config = dict(
    n_layer=10,
    d_model=256,
    n_head=4,
    n_kv_head=4,
    head_dim=64,
    d_mlp=704,
    vocab_size=4096,
    activation='swiglu',
    norm='rmsnorm',
    norm_place='pre',
    norm_eps=1e-05,
    positions='rope',
    rope_base=10000.0,
    rope_fraction=1.0,
    qk_norm=False,
    attn_scale=0.125,
    bias='none',
    tie_embeddings=False,
    parallel_block=False,
    init='trunc',
    init_std_qkv=0.0401,
    init_std_o=0.00897,
    init_std_up=0.0401,
    init_std_down=0.00541,
    optimizer='muon_variant',
    lr=0.00847,
    lr_mult_up=1.11,
    lr_mult_down=1.5,
    beta1=0.9,
    lr_head=0.00593,
    grad_clip=1.0,
    warmup_steps=200,
    schedule='wsd',
    decay_fraction=0.836,
    decay_shape='linear',
    final_lr_fraction=0.0,
    batch_tokens=65536,
    seq_len=128,
    doc_mask=True,
    train_tokens=480800000,
    steps=7337,
    dataset='wikipedia_en',
)
Each number is 128 + 24 x the weight over the matrix's rms, rounded and kept within 0 to 255. Layers, rows and columns count from 0. Numbers have three digits each.

# layer 6 MLP down (transposed), 704x256, rms 0.0439, rows 330-466, columns 160-191
115094110156099154125130131150132121143091133139120108096158132144122132147097123093121059104154
081157082165143112102156120124090115129113103111158093089172160135096131114094126178152133162093
142109090097204056110105123121166100116119096142146094104146150132097105099119114126149124138109
135088096122087114116095116116133132152142095129126117108114135140129159137144126100098157128168
097152137106165130081146081113122141128123105142134117105138128125077177146136173128185156119098
133112146122133116150125160117125093150129141148104135120110123117183106178142155119096156072115
116118149108128163119111115166107144114092147142092130149131092113114098128160147149112160137110
146117184134148120123098123150165104132084131108146115107142114142138133180074126134164188183133
118120145114157165157110139170077127125135147099100117143108129199145142157110106130128106116130
177092142107107177137133102156151107108121143109117144111129123162103097098134092106132129100145
141133117096182109117146122126150085133137158152115120101120158123128167134133132130105122102128
141123145083091099118135128130134109127133121094115141139104119104115109133171135110104143083125
161109132106176095140157121129129131093145139178128092130147089134124133145112108118108181131111
143195103153156107150118091155082108123100126148139130131152137132164108148102154106117174134145
125171142095176137149093110126130134189166137118104126156103118123083121167122094130083108135150
163157143108087126096135146140128124097096123123129125126097135123134088146135176094116152125090
125134098154113152113132144120140113135151132134104137192093119157125094153139131123127162132115
142123151170141116133168105130119161152117094166138174095128117135105106126132086113136180160099
082150139114139109131137141145133102104105160132134131112104114182113126154126092133105165144122
158120117100152099104083105143138139133123128102141107129099092105135144157117126178122198095127
121111149157142127155084146099137120123114189132126181142134146168143130102156101175155189137123
180126125136116111151161056120150145161101124154109108112109152161147137089134139111138113152123
165149161106131151130119088139135137120105105169139149137108167144103119139139099115113157112086
125107128131130132118115093117178183174091172142083137150099128096117179118176129111091147145118
118131122164180118111136109109135170111111130135105117133132139095100144156114150115131144099104
171111110113121108098131137144127123104133142145114153134124142157070075129051137113107129134153
091133136149166120104175141084117164153100108132135144135103187142107117093156137151117131145146
114129157158109128143132116127114123141103117130119127108147083107080135100158111115116097120156
114165152134132122089148114092133120085139151093111164125129152129142126110134126161147094083122
143099149106143141146139170113132124139168108117144134161155117131116111136114102134134036116141
120147118140136092106147109116097140175150123170146136137122106108119157150128133137142068110094
116180086156144141138070154124121147169121109130152102091141142087110157130164098123153217133135
150083146138116181125131098152127123085130127150118134130158125138137126131105141149127172076146
104092131107099108114105129125120135145122137122126157139127114167103148105111124142117109107078
121133109123132109151141116125164088092131124149119140153134141163145161130124152132143173116122
183114142093131160153156141131136150171130112107128151155117162124088130154102127136121175116129
083111106147111183126136158119114101172143138100107129133137098107121154157124123092125163116116
135192134185115080101104139107100098145121113149141163157131103113112128125129174123136092161101
112105084127101117141130144104150106150087132103138140130107095113125120130121112088163245140145
070090139089110139143141093109104122127071149119107079130166145123098144150091106127158129125140
105121141151179147120109151113115090153117099126090128132098145125164081112106153120114175110104
118126121188112202089136174130171096140098137140104092150125135079105157123121168128142144133137
096130160142092110108144113108124110137109109127156126108155111150147104107177169158084107160142
118138107143129120139142125087132122111149127151175124088111143119126128113141158132157161128159
099119134171117109156126124170135143125131096145128148118142160124145088119119074118116160167145
178135114143149137160122152115125142115129083089134109100097142091124116123130130106119156154102
140130165108124141128125120115122132116106122127132116134145145152127160102141166122108111110158
143106143100137115127111141145145102142131146118143109144076128098114123125095131104119150132138
128137102093162106159129163093148151140124139108141131151115098158147126126131109164123090132139
160125149114138124141113138104090090095139092112141130105136133140152099122103130093178147140116
130138098125089115080120112137102101127146100130127150125140115116168134121123207142089131104109
080143104113129183176117113150119101114157133126151142172092139088120156075132137134149140114084
081139163143178129163132163146084126127130095124150139121157120099150145144134096134149169141106
120162181116110126145148106109126124105145137155133120122158128146148114092167111115131095120129
136147135163096113104147137138110120075078125107136096109120109115117117086161143191136033128138
141147150147187114090111103149130094147094125102105108130141158144130111125112172156115112130133
137122168134134129172135163173121112162114124155098113108078124119127097156150133169120105117107
123120117127109122148130111167102114180102117095150160086143133119109110134102130163122177121093
127147159163149131105108158099144137118101108086142140113075152163123133119152090132151132090092
148118104175137145146115144139136132148183043127116166119089153121109114142151131166136120158088
126141124144124183158197131147114125100125126125106124121147156109125104141121161137110152150131
172147119115167108109104179119124110140093103142155141107104123123134112105140108123133063152150
138102123077080134079139156172114164149149148095170083126122141145151161117098123156135126132123
115148181118158128146119116148148100119146145126108101106162130112122107109117157162094121103102
121133098100071158134087117110089115143137157095149110142147184120134130126093188121127076141089
083105156129145123150112146123197117119166129106152127087107105140088110133166129138160107136142
178124089112109114131168167130130139137122111119142133102085121122186117109141137089145107135115
126142156147108103078122086101130114153119160145154158145105127084131135122140079115156142133114
183128130129115142103136133143125102153114112083161116132137158137143155113103170099135150101134
127130094143090117133109122143123111150094126153137128125149151091133132149133121096110114139124
062141107118078117122112125132153148147146157124170135143119124122120136125180102132106124081092
116161127142137161123140137137143094132149114108088127149149060096135153160142154146133169118155
129124101127140114172171142121132147112132128107155141139147093129130125150152128103175091122142
126149107141110151152085123127150105159092099122144125087090123099091160134125077138128196154123
106125139128096150156104119091099124115165140163125124134105120086091107142143192136109170158143
120154120127102128136165113121119129109091095143130123156143126151128105135121135113130128114115
106141148120117133160124100075123114118125108152143109133122143138139119165160132122122079120132
093133143141108103144128136144121151085087090085099112118133117120137138143086123090111142111085
107099139123098133132117154076099147153118178136135136132140093098079133108119097130157171153102
126111105141092132118099129130142189089084137162146150130129132112136109118154129142082095133135
111114076108080179143132134126113158168173100129138114117149116135124129115126108153137108103153
095126114149108165112114150154128097127110141119111110131189150151153151104081125155097029104081
118112149129104128127132113121100114127163161125169151107101138154150099121116140101132063145141
129101089125111169139133142093149165085129094107129116144103163151149149122157146135165129135129
073166101134094141120092114112124095168103175119131116162134115089142164130089135183116095077141
125100137134102135119125166111160126134140083105082167116117144129144120158128151139126116114127
129107148120131111153127130181128122173136139110129186128111143126119116130120153105118203081111
094136110112081107128151153124178076122150134125154120118142111099064148130062122125117089120183
160162110115129131134130114105138160104118136132127111100104118101119120061124134111128146192119
116121159140167134137116129123112147075123136099118113158158131084072099126123139106090147136131
147078093146105149112134079175090123128150097141117140131133160096149135116151143156204147136140
117108134106108112106127108122089120176140127121135144098128128123120146112116090155117082139133
104116136132157088123129091098165114142129131103091119155122118119099130062120092104128126084153
108096124107147128113111130106150086145112107100136099154091132083151111145172146142101086125155
098100114123119111143151097149114126155126182169122075093134142137118195103061148137107118127137
162100133152084140110124126107150148144123187135168133141120137145180143156135120135108160109118
129155120129137138102155108101119145132104121152102116141120118110127178165099157108126244119133
159134120152072141149164123107110133142150120108132112129080166131106091134130077140106154170125
139093139142111136154172137156050129096098137124122117113130122076146138130126112103125189121093
122143106128083107133069109162092159113136148152138170100129136068135116145138104133149139140134
112174142147141134131174124153143123173152100110091141144121102134124106073117124119120119119131
180162193166120149126152113169149171156116160123107135081127072088131107110130125124140111088103
091090143092121131114124101109081098132147114137166112171126053139120113156134115173155097111125
102104118139098099131130151112152096155135119103138124104130112132134194154124135136121166141104
136113140137085155142100169082085131152120057118141103142128179103126177146112141127103147124119
120149118122126129107149135124175130160127117134137116137126133118094128163139102087112047165138
136164130095117188153132159157095137133142122161143132130125125154146101154096171131147114078127
118162180097096117102129114129154119141121111093159118123116133112138140142081103082113144148163
105098131116116195092106142082130139131134094120155178144134112114120138174158123104143154174144
134112111077113114149132143158132127131087149149145140139124139152123091146150178096101175139144
118175123152156141153120136121125138175154132153126146161102128120096125122118087150145124103138
134117161114089131144127122096155112130101112161105153118102124112148118133081119168125133109150
126111108102178146148084144130145118110104105123085115112148090164130121135104129086135103100116
140154078109116113132160092121136136167141144160075098156133149106136112123166096094099121097117
128142139117104126147089109116155120199085183143100131136127181111094110124148130128170106126141
139151138143165101154093103122124100142165107108121159109173166129118109097142160134108145114135
099142104090125107097142107151108147127153162109148109122091091143089128145145132109115084105134
174086153107147122114149116108158135127120111132170161163098120135129154168141149068081125102112
101117127132121171129083134152132086148136135142126141091118068148078172155093124115122100136135
131132116092133104098129117113098162155141128097112147153130197087103120117069145123132135117152
121136159117147168145108147113146104138144117123116108125142127122162097121170129124128152064139
100119151158147121120168162128158116112129198165117089134177113106090153133098112125160113096072
109140106140137125097097083162104149145168115127148168123161110130138163143114126178153068107135
134140126099133138136136116149110143120107145141175158138157121113124143116143140158129151131108
133108097179155170119122131157130110152128121153104152127135161125168120104124116182157183123136
131095127113115111153107151148137109136138098127096164123136114155166138152124124132103172145108
122108139146148073157151086111157106156135088137138100111145154114113090116103164152099072129131
158120131122160140151118145128119121136113170107145164119119123105100155115127139169108161146143
170083148111102123098138109144127127116153107121135071129074100145094114093156092157135062112131
151156186131101129153148149147145106149159159117115139107125132146114120094141074102129123128138
136134135160125133110141103142145135099161132132128139115159127119122116125131119157174134136124
084092086077151178150125078104140144114128127113186074123125154131192120101167126132144111149108
167146131086131125140115142175111111104113143132158155132119128103123165130132113155173094169102
111112130124137133125147135135073109116139131131095137104113146108153097088136105164116099145109
139094127126116131124124154132124102105142123125102145099113133161084131104131098132092149144158
117148095126186155106115137142125152106120118126124162130143137129074138142093125115128109098123
122084114096149116102121130095117139120098088085123121118145109163136197049114121104106106107078
# layer 6 MLP gate, 704x256, rms 0.0919, rows 331-467, columns 160-191
103108187107082155111107138076181124097106125147112131091131129180113117136117157110119132136100
130109141142164111102088123156153127044155115134112121113099089142182132132134093177108161139154
078128194063114127140136156163160119129149171116117132123071134125144084153152139157110155073135
097117140102160097127114125158106161129121153197091095132150105134095124125114120161118188137139
090114139137113148178114121123129146148160114140104123123122133153094095137110139147163095132140
119095120181110152104137151131103159106156085151098134087131109179127095125141129135143123107155
137166146166135157122107118109125123087110165097134103160176063156146104125131085114107094128126
107121142138121127114093149128114094134122123135156114104106122140160114159128133126120102129132
165138130109099099137101160131124133117083125104114109131128107152134145099111087155161185099119
180124116121146111077116127110144134150125172128140107117137107122127119176142151130104131126149
128139119168131131140153107118126127121148140137173134139141107118198151176131131156099146137100
131107085121152125125079155104129156175138146122156139119110094161132094106116120194088130151119
117170125125128120110127147119133122113150167105110113136109093122110117126130154112147082196141
145174107117135134142140142116140051094129159134053119109181117182153130131085157126134147135104
134133142101139124116104112149104095119142130112107108127123137129129112157156105103178109073112
078110142117121112095110108072123130128108135120104081087120138127106129154110086145152203165144
135165128143114089190145109094129108118148128118095160073168137132134097104201128108121111111117
093141153143137116115102150131110147106143127126124128088139160142102112154160170170134139104109
076140124146096121126106110108103120100153112130129124121136128117145106175116105142125132099080
110145108109165121155127083116107112108092110149127128093085081122113162119120140150134152117159
144140151075137130087151119112100147130129117100086164124122107140121122139095123138109098134137
164113122142137149148110135135151137109141091131110143181109110104144106126086139109129116118125
170132166154091119167188127155119107157160078116121139138162120185137146142168136158106128136102
138120069128151116140111136160137117106125136133128171145114140130131152152113109138110101117137
133120109172127156146155116150169127132159159136093134151149129098117071070153184176119128116096
165138155160114106121117058107097146111140149163122115132123109124120139114103086135091148117113
107163153135154133093122134084099146149118124132090112098135160176099121124145121126140142190162
149111147103142153141117119146116113169106141141144106130165121125117194143154096140126094159082
130149103154109097135121172163140139097154109122136126148143139096179125156116109130141083105122
129147123094125157112114139141119138128134161127081132138145174126118134145116134133141178129120
077159102132137104112112158140192135158152123107156133110125159184136091151114117111157159172138
104120139126097097116115113111134142166112116129101102161092101123170154150096083115103137097089
119093138112071145147134124113164136164091089065126114132134107135127132171110155138105148125113
114112193126113171173152134101125123104163167142122135134119138145107106110096110144124120123125
106103132122095119108085105126095121103146115099109146153128082113143095097104124142124106120156
113127125125144197109136169131166149134153103105116146118143101147108116108143072097119117133093
087109115076108134136119113119074136098110146151144097104119154142132115138140145158120165136131
133118085133184136151125100132156141080116154123136100124147093123141112132137108159098113139112
143124106119146106149131115129152142115110146109133185125114117167124077112096137065107135192095
108107115145137108108079104117110093147146139117134113158133123127115138096135157102106159092138
090150092113126120113143105066073166094180101102109162116083156153161103148142079162098152118094
107176098144153133148133090129145101097158147164148144094115123118144120120164089117106129118114
101113124069138156116135151150125157095107189163116095131140108151146136110149088107126152177114
130165126146120106149122129126123144150138142161197134167087126122106126139113069082141111119132
102139129127136106176145109159127167154079124109145125101169110136136130111163115116136129162147
104139104143136096131119138105096125122109135134135117114163129148124126133157123131125175125123
098137164136120125119145128123157139118123149126133121155110136091089112134117101109139129118102
150151112139148145124122076115098118124126155100119124094125145116112149092122121141114133141111
095134126153135143144150065125109135099118105114123080157100133126162115161118135103121138175115
133148107099073161140145104133127185111147120098096135086083134108092101122128122151129094116112
117107150141156124113161118118135138141096142072178088093118155123151133108113120131108159110128
125136132134078143094118146120108149155103152118152158125137159146135099114100155120120097145175
161122173115103146127129132182119119122128162118127129164138133137089147133154135115128101142111
087181061107083120167139103114171162125117164134121110162119143135142150127103142131081130100116
132088110132123102130102120166159151112170137116129095076125094074183154124149141097105081096125
100142185153084084098124147105132126160150160120112119136128117084116131131134149104103108070135
147166175120128164111128142171128119073134128119176089129117166106081104139145090138117143137125
099172129147110128126106129128175114111140164140107126123125118098118105123106162078153164170153
093125127087125180109128117083112106143149094130154158091148123169125152128135125121159131112097
101138127118170106123121135120099100137160116159127115155116153161142075113119139121075140112124
123117137122151133094116103098106146133140144167120146116145130147096157120137119096098149151128
111147130162094122139105084112121134121131137114109140107140129168132085135134155153105120132130
084129061143148115122145120098138129171106153131143097123142115146144091111164114155143094131145
128130163168074105145140118117094113113137105097167144152153169126109126151137109091092125146121
135117121176150131106122137151141179139103116104134076127094155123086148152118074101119185157105
134150094118148108148115139138140112116125136114117161136104102104130146154137129125147108120097
129129086132099134100132143102138183128128082072161093145147119118133134114087166106132128144150
115157132138146120128115090116151130171178129118109147078118123127140139135092146150134143111111
126123173107142118145124108170123087114119120122114136115114138154103094154111069093119153080161
092126119151106146106135135086118119122118096123145139090133145124112105163148164153174122114087
116110130127170150147133161135075091069145116136134147151172136133146113145121142138128104133155
091130155101129171118157115134127133083189134113105154094126138139145096124139108142120174132122
184121111131142121165122099168116112120127162178120116149092122109132143132142111101154129109072
083134132149091111133141118149120127098121156114142123119155146098092135141133108160143097095131
136128079094111130160096141113127131107134105114088082116111133133128100108172141131140164114133
114132114134134117134096114148127134115128124119116168151106137099144119181123118097141160105113
149124132147114145109141096106113137164114088092110157118184065130151099118080100096110110169143
156114112141137142138153120151118112115175130091169127098136099118131142125133119171126103131131
157108162158152121104155110125127160073137164111128090176109134114132151126130134118117132125165
137160112115121112167117129123123099142127121138130156115105118133112167137152157166111145104127
127179129158121144115100149092139152107120159109147151127114094085154140142134096152156125156160
117150096154144131125132083133118174071087144142146134138121125095115090163100130108117165109088
153140176150081118144136102112151098169119132142164114126144080138163150117085159130084116131162
141130132111095129174113167154145157122112166153143152142153081190102127152168166120119075128136
133162099134085100114104158129114148137115101131097158132129138143155089168154101143145141099092
115117090146104097129146105131157137151144126129129072136169149135152104124109118099108119119101
140109116126142111129112122144137142146151153115136167126117113145181103141162165100144125131147
144114114131109084121101081117130152121117117144177117127116129113147150095119152141107128152116
071094076106140121136136090109130146127144128097125128139151140156142138151145100130126146118130
121135148083154117070154059136123153107119132094106108124115170112120113143117141099153134080121
108133130139116161143127154117125131110117144119106112099115116126127122085091109127124105113155
080104106147160093118123134173133134189138155088108092101145105178100164111148131110142151142131
126112123121186131138112104173115136099146095082104107102130123117141149143133121121117148114147
123159172111146122140191088087188119122147140158154121149140090120109080125134091126132114151095
168128120158141135171113140116146110133150095095137138121146133121125183100077168169136105097085
131168095171127113148141120132108139096146110120145122145149129121128179173127126105082116141086
081164138177125121129128135080126101130175116166170068111149149125101137136107110135141156144108
132154172106169145104142113144135157147104085111115122095164132150160123171156140145120149170091
102162092142101132168163115163178103123113133123123127123110174124119130122097092120123090124124
142080167123154109135130124106144105105136120106135120129152142155115102146138129114138189137093
128138151126131118132126145157138138132080117146121120154117164094097148151109106144095144107096
109121093074124134117146130129145106176109105141140179128130132163118133160127100102119140157091
094113142154107177119112142104168132094127114104102104117150138137110102159128130123133117111089
132136134107134122137160169099121088147101114103157117101136159111159137095142139126132126148139
103145164111093146076169101121093177095183153152130099162100142131131114099177117131109121145130
104145140120086140127133129136109143113149078126102144109147082104142146100105089138152087143093
126132126154150133090119127108107145147141121139124166170155110139138125140117161131133118131093
123112094160089118141112109152134140142163119136114117151115143137135114141093156081136187147149
087134082124139133134138128157114126113155159148127080161131114142160106123150109125144175131104
113096155114123121133127130110133139143152124164129136113128139104124156126117103122147122112102
111139173100165135132102149128120095123113101156120110098132154184150076092141167142123070169155
115135089122123127115075114142111106125115144091088136139112155071156121115144083147119109155128
141129109136144138116165102137127144085135145185136149136097144123099133171160141110116185112085
122134105111116120127116105129111117130120130156124102127128130159115115142148118132105135128151
120169146134156138146091119141109152127117133102161123153150148117112159145102132089134134108152
133177117137108121127114120134127115161171161121190151136138135129132084086137129134125134115127
105128149129132135097112100159132137160127121150140126123110067125155082181122098108142138105095
134132085102103121138128113145167176127121087102161123127144059123102099184114097123096140075143
136192147112139099129122170121144126140147142139118117154089111153093116111161144159156122088112
087118105127060132139151141138144121175119101119110133135089171132101136116081131155123117148123
168132088135074139138152124107138140104099132112125164116135111145147095092108125160141117148151
115130101141083136131156100114097134105117133144158090130109135098126126100148130143116143121132
143119160110147116167106115120143140071139107089132117138139089118155148108160051180137131168133
108170113115096181128105125095155127058095077126104157134042145125067158181089120119144144098101
150143122075060155080161121069093183163141118130121114131105104166144140132161130116122151152060
091124140169155123081064114141139115132134117152131171104148087109104134165159155121139107100129
087168143115119127153124137108076128137147143128153092102115082132123131145143179144107088125177
121149160172141049127108115108183133107144136122120097121123122130114127136107109158165094088137
088148110159135116145081103114178100102104159132126102142150138161091154118143095099113127138141
108111106132121139136128109113122134149154181100094113085107106141171158148122104150135146114119
141111135132127106171138150145128084130138102093155118135124108112089159128157128171148117122172
122150123121101112158171119105162131131112123109140135177151156105181103152109111143109157140149
159115096137108113110174126060110108128137147140120084114162103132150136109105111149120098153099
088132071137119130111178087095169124115182108152106111121125113103114125103136096144122126126094
114118132094159136116156109120105194126134134120080162099097101102153131136152133133083151153151
157113094155126124095166127129105145171103149143125148133112134147126135157177127112052118108109
116147140137154136149105170121107113134122128075124126154116103160093120133137170147124159145182
# layer 6 MLP up, 704x256, rms 0.0972, rows 331-467, columns 160-191
116179101151082136119102155137118165156119127086136120075116148149111103126155136144172199096124
131110140186122088125131118128156102099138098144120107098113118166141135113133145146136127139102
135114113115081089170151149090098160145129107131166126102164138116108140168152116128122107143107
125096081141105111103155121103128088119143093132143159114107148131111133092127109160086163108106
148118142146162123112103099100092137127133186161116116120119113124115115100114118151115141126147
101125127132142115145113131096120187159131098122137127110094143128162135100112134139121177117100
141109133132111130105152131117124173133149157123118144124106082070114143118068134125184160127147
162157100166136153168112103125118109158164128123096169134093104152094122116138105135087138139109
156116089128146120157155138132142147122152110104159156097082093149139112076122110133157157115119
162104151135166141103113110182101127085063112132179095098143131152105126125127109088112152134146
142134117139119180109150140124155138148141052087083112108148080163092109107104106143128130100129
127118137133158128117128139137152112176153136116116115147116124136158122094100190172159154158137
093117105167146128112100122122144142152138118112106114135180133149154127138149111171125164104125
088168121141149142153115139149125153124066139162110115104141123095185145143131130131127094096101
149100114144119155107102135132158134116112114150131145171113111166130126165098142119111118100080
162097120146117083152153155103101098086154131132136160114107091164099151151094161104151156123194
131137125160127114127091127154125102107201114128119171114137143127122103111135151090105137089116
145139143143117147118130128105095148111129175118123189141150106152110126130142109138105113168165
102122070138158133138076171148133140120149127139148158094136123180141116148132145112129114128151
153099102146139101140148137117130151180106094112108109103122153127123138169152122138137153167118
120149126114137118163118132183121132155120123121117084147102132111141154153129136056080095144149
135149112110113109141107090173145126098112144128116117157130169105109116131109116098124144131161
100106147127152117122114145128147134112107127132109144120082161153171113133147128102155143060155
159126146148109125137140143129112100103149127147147127156125128108144118155107131129072100129127
074130124107108107171135130103091163134146111104106108081173116119121139119127169094133126164150
137126151121165097113122114129117131167103103141121173106111138137108127155123100130117122103092
114121136122111125137120143100126127128131092126095172156150143084121120144118168165141106144122
139123137144120096136122118125097130112135114106127111133130094140181105157127138109146157142152
114142160126147092126123115140123095109129103121137115115092140111122130146140150142135133132119
088079109144117155173127109120158111104146121091135141154141178152095133088103156124145131112177
159133145145107070107087141156098121145131092113127077074140129166109174126150155166117121108167
149162150142098148115132116105120115115097182116129105112129137103094085151109154126104114151124
119150115127120113075093137139150098134127145106153114101174159080105126110079121106160081105145
130119136136144166106114118143103108136133121120123158112141099124125138127177154109138117135128
082134153082105126113102151103126170112129104121107122120173155130135057123139136128162103157096
112138125145089161141146136113107113133107111127083121105160107107197116087131102144164162079113
097164160128168148149167084100132097138157147145113120171077137126158095129154122146089095146116
109119112136188121105109123123106190110172123157172132139130101149109125096108097181134112163111
083110132127137168094070067126129114079116123109124107132138144112105142127139131133187140101140
113170111134123111107148095124107094136125095167082129193152166119095138101151154105156143121138
118124130097126154134151115133096135161111136103139100130107154158130122129095160160109115101150
150130138123127124109105175156119135119138120083133103108135100130098119159161141138110145152162
120157130107140175117102113148143170109134108123150133115117132118092142152128098095103143138169
158090157152152087108119107135113106115134121154161098148128109121119150128123142125101147114099
104138075137141111123107174141127118141109137098114148158093122098090125137111105096118166118151
126120111161091141150148145120126122109142145169144174117110107120139116133145121106143130123118
136101150105125107134120120148187173122116145134114128106152101130126110155128079110124138111104
129156069104109170111141115142125127145150132106138124118154127093110151125112116170119157142096
117129114111106158097154117124126141180145151105070137123130144065166130131139131137163134094144
099130148108136168119148150158107101119079133097116142139112172097143117116104138102119144117160
106101114104142115118117086119096172143141137129141155141109122088133162163135107117110146123127
165130185119110108125172090118109155139141101169155139102122088118139123146172153136132120119131
090151108135118121149136102099114083122127147119100116097122104112129165097108105103130128123127
123127131143152138114103119126092114054117141058146111096098149174111130118119133150123152132080
133109144115149115131143128085121146117153127097105124134146129180083122107146102087160166138138
143123161162084128092087155112109136136108118114125132119108114124141125139151148127140166119115
117160115085146156129164171130112126132101153091103103098121171107118130179128087139107165110123
141178144095159124143174151153132088079136113182087153161111104079152148145116129120159104101098
129104132165151117136125145127119110148123141084117158107161123116182126121093125094145156120129
116081160159145110116177117169184119106112134099143104128144113126111095092115109157115146091116
113104145112106162172126126149119174142151124080135120131136140151132142148119140134148184094138
099105107126123128105127162160084106092091146142107141103148096138164176139114121138159195134096
099148121124127098143130157085128183129162151123110135154130129116126101157157126144172131118129
085112100162124114116114116171135159131129119149171119130105165168169107155171130126106110144144
118137122103128170150136124139131139096154145100124134106082131158146098099160116128143126129116
144167167155161103143133135175128111136145109121099117054077100174102100167123128148104111149134
143115125108135138154092131103140128127158141122140119147189085108111119127102126103107179063126
111117090193103155142113086120138100170123124136103112144091148145094105140156074121144132094123
139101135158133129134064125111136129138136124133085139133122149144119118107122124152119139123092
138146155121110152135157155095120098143099122139088099112145099158138110136138141096122158100143
097091156130134171106105175138135195126131151149156110176145138096167094153139097160126182129124
150130110117146188131098133128117110137151147120092112129129137143072132170139146145121185136183
148111142114136087088088141089106152136150105155114116095144153100109172113149102089124155102137
170135137126108114092119146135155128097125134112089100141104142116111100169134141154115100123134
157104149089082146132159123125116164141117149134131134177132104114155125140102085120141127158125
092136114094114138110134155167077115123096120116132134156137163088101129168061147127141096111118
148152146135189082099140132109127149119078163098174128123109106128123161148112138105102132123146
102101103136129097163115158084180099115146111099111130143073119151086135137101091100154088093129
119097154128108128121114092132145166088155109134147161138082136109145106127131087131132125117116
150165100184155123146141103139138100142116112143125091113106132142132158121130119147121131133120
074136113132115097114136099139135175122138129134174132143105139170115110110153062134146139115087
112143140108120109165085129088133095104075130062101093106130137105129111153133158116147102106124
137132127126206183138133098147129082147108126115161082095110128128129139107118129126153121117136
128155088134106126106115147126120103111132155124156122144089122139123132131126117181110090115135
116136124079071136091126147122114097180123140139139161137158100151138128105131129105154144136119
137108110145156119136155093141086155163111139120123174125114116142132130120140169167124148107186
122091112135145157141034135093142147155182108107108141115154114083054156167110141132098093091140
113127130082140069127124069140161157129145152111102145164146096134157113146069083117092104117136
122116152120175129147132121140089111113111115166119141109114106116141132113114104093133214144154
117163118118120097126150148120099111116150133140125134151152145162079148117156119120128178118138
076105101123108094146112100132093180138138095137131135128145110130138098134141131121136108121106
130125114120139105122137112142152118150079159158126084132169134109099142072102099165131192106129
140129101122114127111138144178121136149092159080105175114182142109113132082090116125137146171122
130129137142085118122150116101135143136111145130126134117122115182115108178119124160155089161075
140142121092098126114072179104148154159128119120127155121145128141086146149078166132152204121107
102071093150160134154144128113102147155141083149141116126133164158147116132150145092118115152126
156146138122143091096102121120124127155113138155133085132128147115114163151143105108139166141152
152106106147142104110159182142102126126109139178122146117136117140108150109119180087141134126135
136095172147142164139150090124078130112108128126068118113136126126128140097111118135112124149122
103128136111148160133176130115150121163131119156124139125158099145158131103142140112125108102161
142104087097102138145151158137120108126098161144127153135106105095129126112141085141133109093126
075137137146146113146120152149128116131163137128155154136139141112140145148145107084180189124127
157132141132111117134136100135101146129151140168126174128084144154108148161117153140126163159148
146131107117122122125105102124109133105122107175080095096132144138152142139137147106127135125144
114155102101130124078124101141110152131139154142138075133108128098110123116115137134147084140165
096130158156163155162133104127112134134113169145102143154121115121136121127118126098147161087117
129105161149084131116078119121157100135144165143163127087135105136094100134093139094166119124107
130132146071155198154135159073149131118088098118133108144139160116140153099183123076104115139102
141137153143103089140106143177136151123142139109126138158132117128109102144111142133181162112140
119112141106159170143153120166131119102132114113106109099132109141171130064153088105108179127112
134097165112141096157137091146143102095152132138092104136137138108126085124149133138079100120148
134094130124141091150123153118128138124136108140121167150128146134108135155158139130140134147124
125163155126116184110108104138111112095131119120099127117139135124089122088129089122135134132128
135146124129143134095132107138082102156122125161149148140142120120154112115126127116106084099110
094110109146175121101142096173115113136152117137119113172171126121090111152119147122128150091128
123102158127123109133116161128112116142147141144131121133139166118147118130113135123138140063092
095106119139096093149094157118129148140129147148134114110134097148102130106104171135103132142088
141142190111121101182143118116157091117148108132121099123111141125112141086172150093130167115125
147122129115131151095146128139122158096158173113096152141110114132109064087119129105121107126157
126143116139122118114135140119154081112125106144117130163132070122154089101117122096153084118129
130160126121126165121113127109146133131131135145104153097151135110091145137142102109125140086111
171157128140148129136136130159135139149114171125114104114146126166062155111143130106154214149143
140150136174128128110162150140146156109117137143114124110095144141114129088148125130134116106126
109137117134105092123130095153126134112121129128155097104143090136195130128142109161148118142151
108112087113134120094142132131192116130151107127149179116122149129158137100136144161107162066097
136138118107088147121160153139125138138149149144149139117093140137162105115092160150144096117115
133153102141099090113111156114129094145133135139059129090114162125104171119132137139105173124163
112147139142118160120097132175141148100084073131121093121153135112126158160083122138123080139111
115127146141141111119149119134101162137109107130141149089093090189112158092127049155154145136140
113152130082131138150145174137130106138103171126146126128134135126137133127142174196130137150130
125143118129123124075132104159128112153159076144122096088157116128081122125149127119155131109127
107136176142121123136110126123143171087139151104118148151145157139128125150121116117124094141134
109175111148121141129191157131138125131106108146151139133094124096094127113141145160136130140139
130169119156115132149122133140126091166138119107124116125109134152148095133146114164133149135136
110169143140114116146109125147110106111148084150125146141129108130161131132163128113123088101125
140090080137152144173176090143123158143196159109143138126077142119131105132169110122130155165147
108140178100149151160147100142146155166133164115108124153118116164144184149114138109122118149130